config.toml
n_layer = 12
d_model = 128
n_head = 4
n_kv_head = 4
head_dim = 32
d_mlp = 512
vocab_size = 1477
activation = "tanh_gelu"
norm = "layernorm"
norm_place = "pre"
norm_eps = 1e-05
positions = "learned"
qk_norm = false
attn_scale = 0.177
bias = "all"
tie_embeddings = false
parallel_block = false
init = "normal"
init_std_qkv = 0.0442
init_std_o = 0.00903
init_std_up = 0.0442
init_std_down = 0.00903
optimizer = "soap_variant"
lr = 0.00792
beta1 = 0.95
beta2 = 0.99
weight_decay = 0.092
lr_head = 0.00737
grad_clip = 1.0
warmup_steps = 200
schedule = "wsd"
decay_fraction = 0.341
decay_shape = "linear"
final_lr_fraction = 0.0
batch_tokens = 32768
seq_len = 768
doc_mask = true
z_loss = 1e-05
train_tokens = 104200000
steps = 3180
dataset = "wikipedia_en"
Each number is 200 + 40 x the weight over its row's rms, rounded and kept within 0 to 999. Layers, rows and columns count from 0. The size before them is the row's rms in percent of the matrix's.

# down: layer 6 MLP down (transposed), 512x128, rms 0.269, rows 98-110, columns 0-127
# up: layer 6 MLP up, 512x128, rms 0.282, rows 99-110, columns 0-127
down98,118,179,195,195,287,186,156,179,201,207,221,208,206,184,203,189,227,126,273,308,210,202,264,203,171,269,204,207,177,230,256,194,242,260,134,181,162,249,222,245,146,227,186,194,140,205,181,189,246,178,206,183,182,237,145,208,191,181,203,209,245,247,142,174,179,179,186,133,134,216,223,243,221,202,122,256,152,196,220,174,156,283,196,256,230,145,168,178,251,200,162,215,174,174,168,205,177,170,272,175,251,169,233,203,230,195,194,257,246,216,233,206,94,181,173,114,208,182,240,159,242,160,256,200,202,163,278,186,288
up99,097,258,219,222,150,167,178,147,200,228,230,246,216,181,153,203,176,159,168,174,135,212,254,113,282,268,203,233,206,149,174,247,216,252,191,195,296,208,133,148,186,177,254,168,214,206,180,193,224,165,182,244,264,208,267,284,171,169,163,172,176,244,254,235,213,150,187,232,278,181,143,193,175,270,188,259,229,178,212,190,193,231,207,163,189,170,211,208,141,243,213,194,174,158,194,243,257,108,186,220,188,168,234,233,160,145,223,218,168,184,230,222,217,154,144,216,210,109,203,172,200,258,159,153,211,164,131,133,181
down99,093,208,172,245,271,259,197,252,190,160,134,224,204,241,185,150,208,210,244,291,159,185,182,249,231,168,173,218,156,234,243,193,136,173,180,235,229,170,187,169,210,215,270,237,156,172,188,155,180,160,263,223,134,168,268,188,221,255,161,192,196,204,144,214,156,117,78,121,141,262,259,226,192,251,283,227,232,228,189,268,198,183,251,126,214,186,195,210,240,244,193,218,246,210,216,145,177,224,206,239,142,245,206,162,171,179,158,253,223,148,160,230,250,174,214,184,182,174,190,180,248,220,213,197,265,223,186,195,211
up100,105,162,186,274,249,163,152,239,154,244,245,215,183,156,164,234,169,155,187,179,151,146,222,75,165,278,202,215,218,202,194,201,216,208,244,181,221,220,102,202,165,99,202,238,219,242,161,172,223,170,262,187,109,171,215,209,190,265,168,216,149,281,258,107,183,247,236,201,180,196,236,169,219,251,208,218,254,170,271,202,169,142,209,198,254,233,194,188,195,155,173,226,229,219,196,217,181,136,199,153,187,235,146,203,151,215,216,215,156,213,166,188,202,244,217,228,176,189,214,156,259,200,178,112,230,214,211,233,132
down100,100,190,190,188,246,140,299,199,256,179,213,206,226,174,215,115,213,233,245,210,259,187,172,156,253,270,216,195,280,231,230,229,125,205,197,191,232,231,245,235,160,248,155,216,161,231,167,179,165,101,212,234,197,142,178,202,230,220,263,188,196,242,199,167,216,239,145,268,218,220,191,253,290,203,173,170,215,250,177,203,190,192,162,242,194,184,157,159,181,82,165,155,214,226,257,243,190,198,221,166,194,139,257,218,204,162,137,263,162,201,175,200,246,158,197,175,224,180,230,166,206,226,214,240,177,271,273,138,242
up101,105,201,180,234,186,158,142,250,253,125,242,234,75,250,201,204,154,202,299,208,177,125,201,209,173,198,176,210,182,252,176,174,173,229,229,200,165,208,166,151,234,200,165,258,167,179,150,234,150,162,220,195,148,108,222,257,189,182,217,190,173,227,232,203,208,187,146,218,174,255,248,213,153,148,225,222,146,163,151,296,218,212,228,163,187,149,155,212,234,178,165,200,250,229,226,198,163,294,212,176,209,246,131,255,216,212,174,180,242,241,174,206,249,227,206,225,134,155,240,255,248,155,255,205,244,186,209,264,173
down101,109,194,209,297,209,236,201,207,264,202,133,276,228,166,273,141,184,200,240,258,211,124,179,201,237,157,204,216,183,223,148,159,213,210,207,200,227,186,217,199,169,190,165,238,158,215,119,148,203,163,260,180,177,162,177,221,253,245,263,160,235,207,243,202,185,239,156,155,171,219,146,239,170,214,255,222,312,198,210,199,195,142,155,172,148,238,124,175,226,217,160,177,154,197,227,165,158,208,101,186,179,166,201,248,156,255,221,148,234,187,153,206,132,191,169,199,158,178,219,206,311,214,246,147,214,202,256,220,180
up102,080,167,127,235,192,179,154,183,194,179,190,200,214,206,202,136,210,223,153,191,207,199,189,184,206,147,213,180,225,157,146,186,229,266,172,209,152,196,184,217,235,190,157,269,253,229,128,222,239,260,233,246,228,162,139,211,133,169,215,157,285,248,201,201,183,130,207,249,162,148,183,332,226,179,193,211,216,278,146,106,169,225,213,168,174,244,156,192,183,223,123,191,255,157,335,178,190,225,198,239,244,182,158,216,199,179,222,187,120,239,181,128,172,226,211,198,205,152,203,156,211,225,212,147,203,185,167,226,190
down102,080,199,204,164,277,208,177,192,196,230,135,258,250,153,162,145,263,215,223,198,168,159,220,247,187,122,193,225,173,250,262,123,211,151,135,214,208,270,223,207,231,220,180,181,164,196,297,223,187,222,225,222,149,174,182,156,179,180,194,238,266,172,177,253,227,249,260,157,220,134,206,172,208,199,231,201,196,189,175,150,205,206,228,209,175,226,175,205,215,174,200,181,237,237,118,280,217,204,212,168,213,207,219,128,219,203,163,275,236,218,155,235,206,240,143,229,224,184,197,329,249,224,210,322,135,206,236,225,207
up103,079,258,214,240,177,251,237,214,185,204,175,191,221,232,152,198,198,180,79,219,175,180,207,222,246,136,172,200,115,250,218,199,185,191,239,120,290,189,148,191,196,211,146,195,221,228,165,271,209,287,146,315,178,213,145,235,162,187,257,228,231,101,229,180,183,180,206,207,202,172,247,216,221,205,229,259,175,237,269,239,201,242,213,167,198,169,241,244,233,236,175,244,222,186,147,226,184,154,171,199,150,188,178,263,174,242,158,239,217,219,187,191,219,157,276,181,191,132,187,265,164,175,158,239,220,186,244,161,245
down103,084,206,134,139,223,159,167,207,181,173,111,206,220,209,265,185,199,265,114,201,215,228,240,238,116,134,230,157,251,212,163,228,298,215,151,242,209,195,169,230,192,229,166,188,253,228,216,171,209,145,164,163,250,204,227,211,190,142,168,177,212,227,223,245,201,209,262,138,185,194,210,184,133,243,191,160,235,163,181,193,282,135,189,223,184,169,198,205,191,168,169,205,157,203,185,239,217,276,174,185,235,234,177,152,175,144,295,187,193,186,164,248,148,241,174,212,104,185,150,206,255,289,195,214,236,213,154,271,210
up104,105,175,194,173,164,208,229,228,241,215,206,218,74,164,127,186,206,205,224,191,297,217,166,192,208,251,187,169,147,248,172,173,189,239,164,247,163,182,151,172,217,179,194,222,235,278,146,192,244,141,235,197,215,129,186,203,196,184,179,198,303,250,252,152,157,235,146,172,231,259,168,264,299,196,152,158,213,179,220,102,238,126,181,181,198,241,179,184,208,181,221,190,234,218,229,188,181,187,239,221,207,206,229,202,251,116,187,225,149,150,209,205,180,266,253,245,196,242,259,194,168,151,246,149,192,172,208,241,247
down104,111,265,205,218,174,168,161,213,192,181,164,129,148,224,209,210,209,213,192,177,224,164,184,207,240,181,153,183,144,188,210,219,198,206,256,211,247,145,197,131,235,150,206,228,204,258,267,190,242,181,170,212,256,190,166,198,272,174,226,131,186,174,172,253,232,240,180,177,230,162,228,148,217,197,238,161,157,192,325,189,249,241,258,204,151,246,268,231,261,238,232,160,182,190,291,136,212,235,219,178,204,235,209,336,152,171,221,188,209,206,265,229,227,210,183,162,196,179,252,307,248,231,159,153,183,197,227,194,236
up105,098,187,156,207,188,165,286,262,154,232,284,212,187,187,223,235,222,233,149,202,226,245,165,200,91,124,146,143,230,141,173,225,191,279,234,263,164,217,164,214,293,143,229,190,193,208,135,159,206,219,196,227,133,186,208,205,204,258,157,222,203,228,190,176,198,190,197,218,158,216,171,203,159,143,220,174,233,199,210,213,291,169,185,160,259,230,237,188,190,230,197,149,285,172,193,217,161,215,154,225,190,233,217,196,263,208,194,144,135,202,180,174,272,221,216,201,120,123,231,186,216,180,218,88,234,195,218,235,190
down105,091,199,216,212,219,108,226,174,197,170,259,168,191,190,180,242,199,241,185,232,267,165,195,218,213,166,271,212,236,178,179,182,178,276,210,222,205,179,220,302,205,256,216,150,228,173,210,187,156,222,216,191,275,193,249,178,162,181,211,168,182,111,189,279,138,165,251,195,174,213,191,172,230,175,193,160,222,183,124,116,225,171,277,226,208,142,126,278,173,214,163,168,221,112,156,188,238,190,205,188,254,180,184,251,327,168,168,182,143,143,221,193,151,196,183,172,156,191,155,198,241,197,196,200,215,166,256,260,184
up106,101,184,187,191,135,184,167,184,195,190,189,176,192,175,225,322,226,208,230,209,134,176,135,252,204,153,206,218,251,206,191,213,204,185,169,263,244,188,194,212,197,169,124,243,228,194,206,201,187,302,251,202,214,203,192,165,163,152,162,230,229,203,160,319,158,222,238,214,258,183,230,190,287,194,200,173,247,223,241,151,182,256,191,258,147,241,213,169,159,236,172,226,108,147,162,153,225,244,214,204,256,200,264,201,209,235,155,242,216,240,182,234,235,191,170,94,196,215,124,193,143,177,241,149,214,223,150,164,244
down106,101,124,207,194,261,206,150,242,156,220,184,173,152,173,219,209,190,181,262,229,156,231,138,184,294,286,207,202,230,281,216,202,134,176,184,170,212,215,222,221,197,255,167,217,227,214,160,193,200,177,218,198,195,223,215,238,164,190,173,185,186,280,196,170,219,138,288,255,256,135,269,180,184,254,203,217,128,231,184,232,192,245,181,250,216,228,173,177,200,185,280,265,263,167,138,142,136,174,209,208,249,234,243,161,192,152,234,198,136,187,100,196,198,228,184,121,169,264,201,197,221,154,206,217,152,140,194,195,162
up107,098,177,224,236,149,186,232,253,242,208,167,165,193,175,201,223,254,150,154,240,211,141,203,129,215,195,236,176,239,105,199,246,177,163,231,182,133,163,208,167,207,241,177,303,207,213,181,188,279,207,170,206,196,119,206,228,150,251,190,146,218,217,177,130,251,277,152,292,173,161,215,226,228,177,160,206,209,180,196,199,173,210,260,177,249,259,125,168,183,159,171,166,176,180,224,221,253,171,194,253,155,241,202,220,142,251,214,237,287,234,222,250,215,197,182,192,149,228,193,104,238,211,126,205,192,227,228,237,252
down107,096,192,231,215,237,201,180,174,163,206,209,275,221,218,129,228,172,196,132,190,217,148,138,148,210,227,166,240,186,180,199,145,205,233,225,140,209,264,196,174,179,294,156,204,241,157,140,204,252,188,204,290,166,149,196,195,202,232,185,219,257,195,214,142,217,206,183,242,199,231,254,167,221,209,214,182,182,103,254,215,240,137,215,166,241,197,137,162,211,207,299,210,247,222,265,192,197,240,135,168,237,209,229,183,79,157,245,160,152,163,169,261,278,199,185,182,264,165,189,149,220,186,204,140,175,203,171,241,167
up108,098,150,241,192,221,238,228,206,230,196,207,242,240,232,224,191,174,164,153,164,134,167,168,181,234,219,125,260,232,239,196,231,187,249,201,150,189,146,247,246,252,182,197,274,249,205,209,307,230,121,170,239,184,182,183,261,197,266,172,163,179,262,262,193,180,146,181,275,239,181,206,125,211,216,177,100,214,251,164,233,177,209,220,209,187,73,240,195,165,244,136,193,169,274,196,300,214,200,195,204,252,161,166,206,206,235,205,221,199,220,225,175,175,162,192,193,193,168,230,240,208,209,148,197,228,216,161,269,172
down108,100,175,239,147,170,240,279,239,241,121,220,241,171,191,197,215,219,126,106,164,176,179,246,235,286,195,268,246,219,137,167,191,223,164,210,273,239,183,152,175,160,158,170,208,233,237,159,166,178,235,152,232,186,113,185,222,189,152,177,212,215,210,238,183,163,212,108,244,283,158,216,237,231,151,229,206,234,249,214,223,289,180,202,166,191,190,209,200,220,186,179,173,165,231,236,118,229,231,205,221,146,201,184,234,121,172,216,259,268,239,249,197,226,218,191,277,217,263,183,222,196,198,177,167,212,154,261,206,191
up109,097,237,199,215,206,232,254,189,208,237,124,230,193,223,255,227,234,152,181,240,115,182,233,172,220,190,169,263,182,259,218,213,168,195,270,177,108,215,177,126,183,296,158,242,197,154,212,209,300,162,256,293,194,182,203,162,255,240,159,197,186,175,140,251,180,178,199,200,250,209,149,167,135,183,197,221,180,201,274,199,143,211,200,223,218,276,189,202,285,208,201,237,223,176,157,178,214,246,173,142,200,252,172,162,186,227,157,182,202,155,200,183,242,215,173,213,174,188,244,151,126,108,195,191,192,221,250,198,129
down109,098,214,195,233,209,175,117,191,214,148,200,225,186,206,179,262,187,207,146,166,252,207,248,192,165,257,182,234,237,91,225,176,268,237,163,230,177,274,226,215,169,156,277,222,263,230,176,165,158,211,168,182,174,218,200,185,200,189,226,229,213,120,267,228,238,245,246,222,280,162,169,280,213,224,217,254,175,180,184,165,163,235,149,141,209,194,165,213,215,209,210,172,120,220,191,153,230,242,191,176,276,208,226,186,187,174,242,182,233,261,149,241,194,173,221,193,261,204,303,199,200,201,181,263,255,307,191,189,137
up110,101,223,231,200,258,178,236,250,208,206,225,211,129,171,204,139,291,175,236,242,234,280,281,188,234,175,197,179,199,156,271,148,107,251,248,184,218,129,222,148,190,97,155,185,166,237,200,210,231,234,166,247,249,223,238,235,188,192,191,171,205,164,243,238,250,179,177,181,170,235,98,175,195,270,211,198,144,223,251,166,212,213,196,176,200,220,166,271,257,204,158,220,252,258,230,185,167,213,168,176,175,220,203,198,158,191,194,222,162,236,238,162,163,220,153,149,235,120,241,130,211,191,209,231,204,221,178,267,254
down110,095,246,212,241,184,204,207,182,169,140,237,198,257,233,193,146,174,227,187,203,217,184,214,180,228,255,166,194,270,207,245,239,224,219,93,200,186,212,215,221,99,196,179,157,129,166,194,197,127,189,216,189,151,137,146,292,235,206,224,235,337,195,201,156,191,159,197,199,164,205,173,250,216,201,228,219,214,236,161,139,235,182,186,210,172,172,212,257,285,194,194,212,181,178,166,276,237,202,164,254,173,182,267,233,155,167,224,254,175,178,157,182,279,173,150,246,268,166,180,166,191,159,252,184,243,135,250,173,204